config = dict(
    activation='swiglu',
    norm='rmsnorm',
    positions='rope',
    init='normal',
    init_std_o=0.0211,
    schedule='cos',
    final_lr_fraction=0.0,
    batch_tokens=131072,
)
Each number is 500 + 40 x the weight over its row's rms, rounded and kept within 0 to 999. Layers, rows and columns count from 0. Numbers have three digits each. The size before them is the row's rms in percent of the matrix's.

# up: layer 3 MLP up, 1024x384, rms 0.0888, rows 239-252, columns 64-127
# down: layer 3 MLP down (transposed), 1024x384, rms 0.0859, rows 239-251, columns 64-127
# gate: layer 3 MLP gate, 1024x384, rms 0.0868, rows 240-252, columns 64-127
up239 088:550498490506571487453453507515525482552549521524466498565531457479489450494463494534498468418537517580482447494497570489472529515550502552531546488534471540497515544509516534448554510465581426
down239 085:513414511442444495504525447427498491546506478542404415506500535472551453506501560545543512500472467451468510582530492514527511435507507463500500508426465512511557465457540568487404555485477442
gate240 108:587500501477541569529457553525495426516540497438443497488478537426547559478490501507505533459549493519523520493510631484498544510492496489525487509456495535433504513517477453491471546438523423
up240 108:467466482390522471523542488480495462437424417522550542454499563555477562447559505559477482439512556500454477448514489499579432514536528501525478540517500458480543529483515487542527548525444536
down240 108:457498543517468505459508498521452551474471495524534480476443501449597492557484422527505545501433554535463462481421486509501496461520541458501493490407478460475495437503569499501499482505482534
gate241 105:608470556502509519602470484555477468520440465516551529500445514521501555517496523505548517442544458489526491560527468504620471478497510466576553423503505547549536441482493509542478560521442516
up241 107:441524517539545466486499531474512576482506518407433458503512460483515481535530492516488547522417551511465486545574567507488579522451551536430419502491482474512409503422522490475543477476497521
down241 106:502454517569483446399501481510539525498537505506453479405550564521412530550522563512549501504513542488450474480505521533509528611480549494458362559520530461537457454520544525474490462483560578
gate242 126:546487457519472452532482495489425539467449544472558506546510560500511540517560493533563516492471531463508501479481549489464512427502449600486482527518430588466548507545503529514480488524440511
up242 109:533514493485465537474524503531457485538479525541506510572503526535522507475449424491508508462497450417516515504491449460492554404505518460459520486516446502460520503521420507543461480568521529
down242 101:570543446560512521595498524486519513559482503564503486475530531532501426491536414467499564478515487479541552477480519503388479479499394491466551472482500574462465599545543557454459536533485446
gate243 105:518426515534490575546511490496438552469487454535478450571529599485484590529527555470540451555584513544410523495521474503494555486485451545516490460448537483500467553556475489537517527499484503
up243 106:542510517499462502517486504495461521480498407471520457490408493493541546497502535608511564546486487532528472479493448462480443501475510519494465482471564446552500429494575470492533511473468505
down243 107:527524518583419499523472504482544469492509497506488561490438496486534571526532444572462488502440442449484463483524506483524464544460496476486543503474443457602566491480536490496492519445535437
gate244 096:465521554480477490550461472532519556492566435483452538529528495487556559537461504503476472559495583507484510458491502504453501467554455519554489510529500597446512499487508488479549569500485479
up244 097:565460462424506529476523532460577495493501451455461522471469503443491491454461527489521506502522527450440485503488466468511518509467470445423548450475482434476529392549493539554563505537518541
down244 096:530526432468462490443496492492509565465566404540496557505474480488524506482566555493542491489557441480544510457494530470590491574460469532455575467483539516497496520541537537569496479488561491
gate245 100:525574499543492494473530545530508512512483569454553591589470462572551488463512507491472483541549505452535464416436551465572521581502437520454486482540513530539500494524426494539465512509563477
up245 099:469460532451509516499561559476547444544506474469490512453494456478580508516509521555529494513559425498498473522493531520495506425460499521528555534488552458472477539522466497512515519518599419
down245 103:531578454502581536529510504552534500523500520469510450503549410587480529487548473523483443564499545413512490557476574490547515425492374507490537553447540519437464521495485506515471500457524491
gate246 097:579506483548464522466466505563473510518479517405521576547469519510490504464462505474477450471516516517492568566490500513505549476522418471499456434491542478479531613363472457450456469492490516
up246 099:490525500493508441488481493452561492543459527583497534456556489527474452489523485546554446484493464491437500489472576519514505488517557575578616517458497515492484491552489531523488501549489495
down246 098:449531500482543462509469468498452501444438541450589530487526537541532537552556475496527439520446515503436501520529513501517549477572491537470477442505485555504518509455458414478503491532484522
gate247 090:523475524457520509476445461499474445462402594498526437502517484517467449550490516446452537487484438577513485538450502464431542494448496467440491519512532463584508439426457513453432493549509466
up247 096:572488515528522468475449502481553440469585498601407497469500438572547531439511546455454488468474515463442453461476511439472511476454523525487457478478488517538507497488580501594531526461497461
down247 087:479520471461513467456488461503444459480517515503439556477495573496559460444505538469539536520507522444475464465521461491489511484593462487550504490476535533499513513583546520511541473516466483
gate248 107:521476471443556475517480530455516564577522555480463472475447485511575422527498498502485458517530517466496440513542568511428555441505452616505471473578444576481479477568476528416549412419493531
up248 102:548518490513495456522545484528432522429520532513486499447505496455489494493517446550532533499478536569490505477470517544528555579472461518490396485525497563619521498518488502465472447476600522
down248 108:591462487521480478531537486578427431583570540558497574514447493507467478476545496559545530488552472550567510559443518455561463492528461485557422407481504508459432464471508450480544457493514545
gate249 095:480585547475475464468472439503518455530438521506468488515532440459487454488506435510446466521601467487522550531530544528609474488535545489493484450524534547582521586461468514489469487565475477
up249 099:418511491511505497450507451483487477542443488486484503576521503490483586477460441537530522469494504505515498496467548446522530487554520536531481496417468538509474504455536497466495497519399526
down249 102:484532452480558483445467502514507471486362502504491483548530515582484539474539530489501478471422557440506469520495476487572540549523534436532511576519455521447503453523523565552507468504411554
gate250 097:494438503437478460521473512526549452571509436481500531423467547501519557515519495488474535458610503509496506548535507546580518553467481585441426480513539479449442482483532586497440540453425529
up250 104:431554538484520482427449488448471523503580523615551520557567565519541411442493536559476448471509470501468539577470550472485523505524461525459517535540493435455469455539508495514628484458484543
down250 103:469517486521513482502494512537528556532519499519575511536547451637497497433496444570510524482515490426480480556511496454500455512483444527531488452442552455451517468526472502500478475488535522
gate251 102:462525486548470496525464462513500480504418432550484452513512537475489488481510457493467522506464435465541471424444470495531530468519560422470515558472453484494536453507584478513469491468448501
up251 108:492469476529400533486534465441488501560488508473528491524488481498502476573484420493487484446520483556551511484545450491460502539482534564517439442517504519515503455490441482437447478486531560
down251 102:551548571554541410495501412459534505554451512412452515546521500521531526489466452535453416539496475462495460531573463498477458537489511519445506491521564488483443457509522529474426459462537495
gate252 100:466497528506498548519492476561544518471438564502558509559475544493485496496541501507528548543457490523513600500533504480473442532472579515510564530518553523492450477546503588524470469508508513
up252 101:504518551520540549534572487549530471497498417504472512506497480509488553474528438493460434500475563528443492479431447567497495502459534476558558480457595533495471491567486562517464487455512510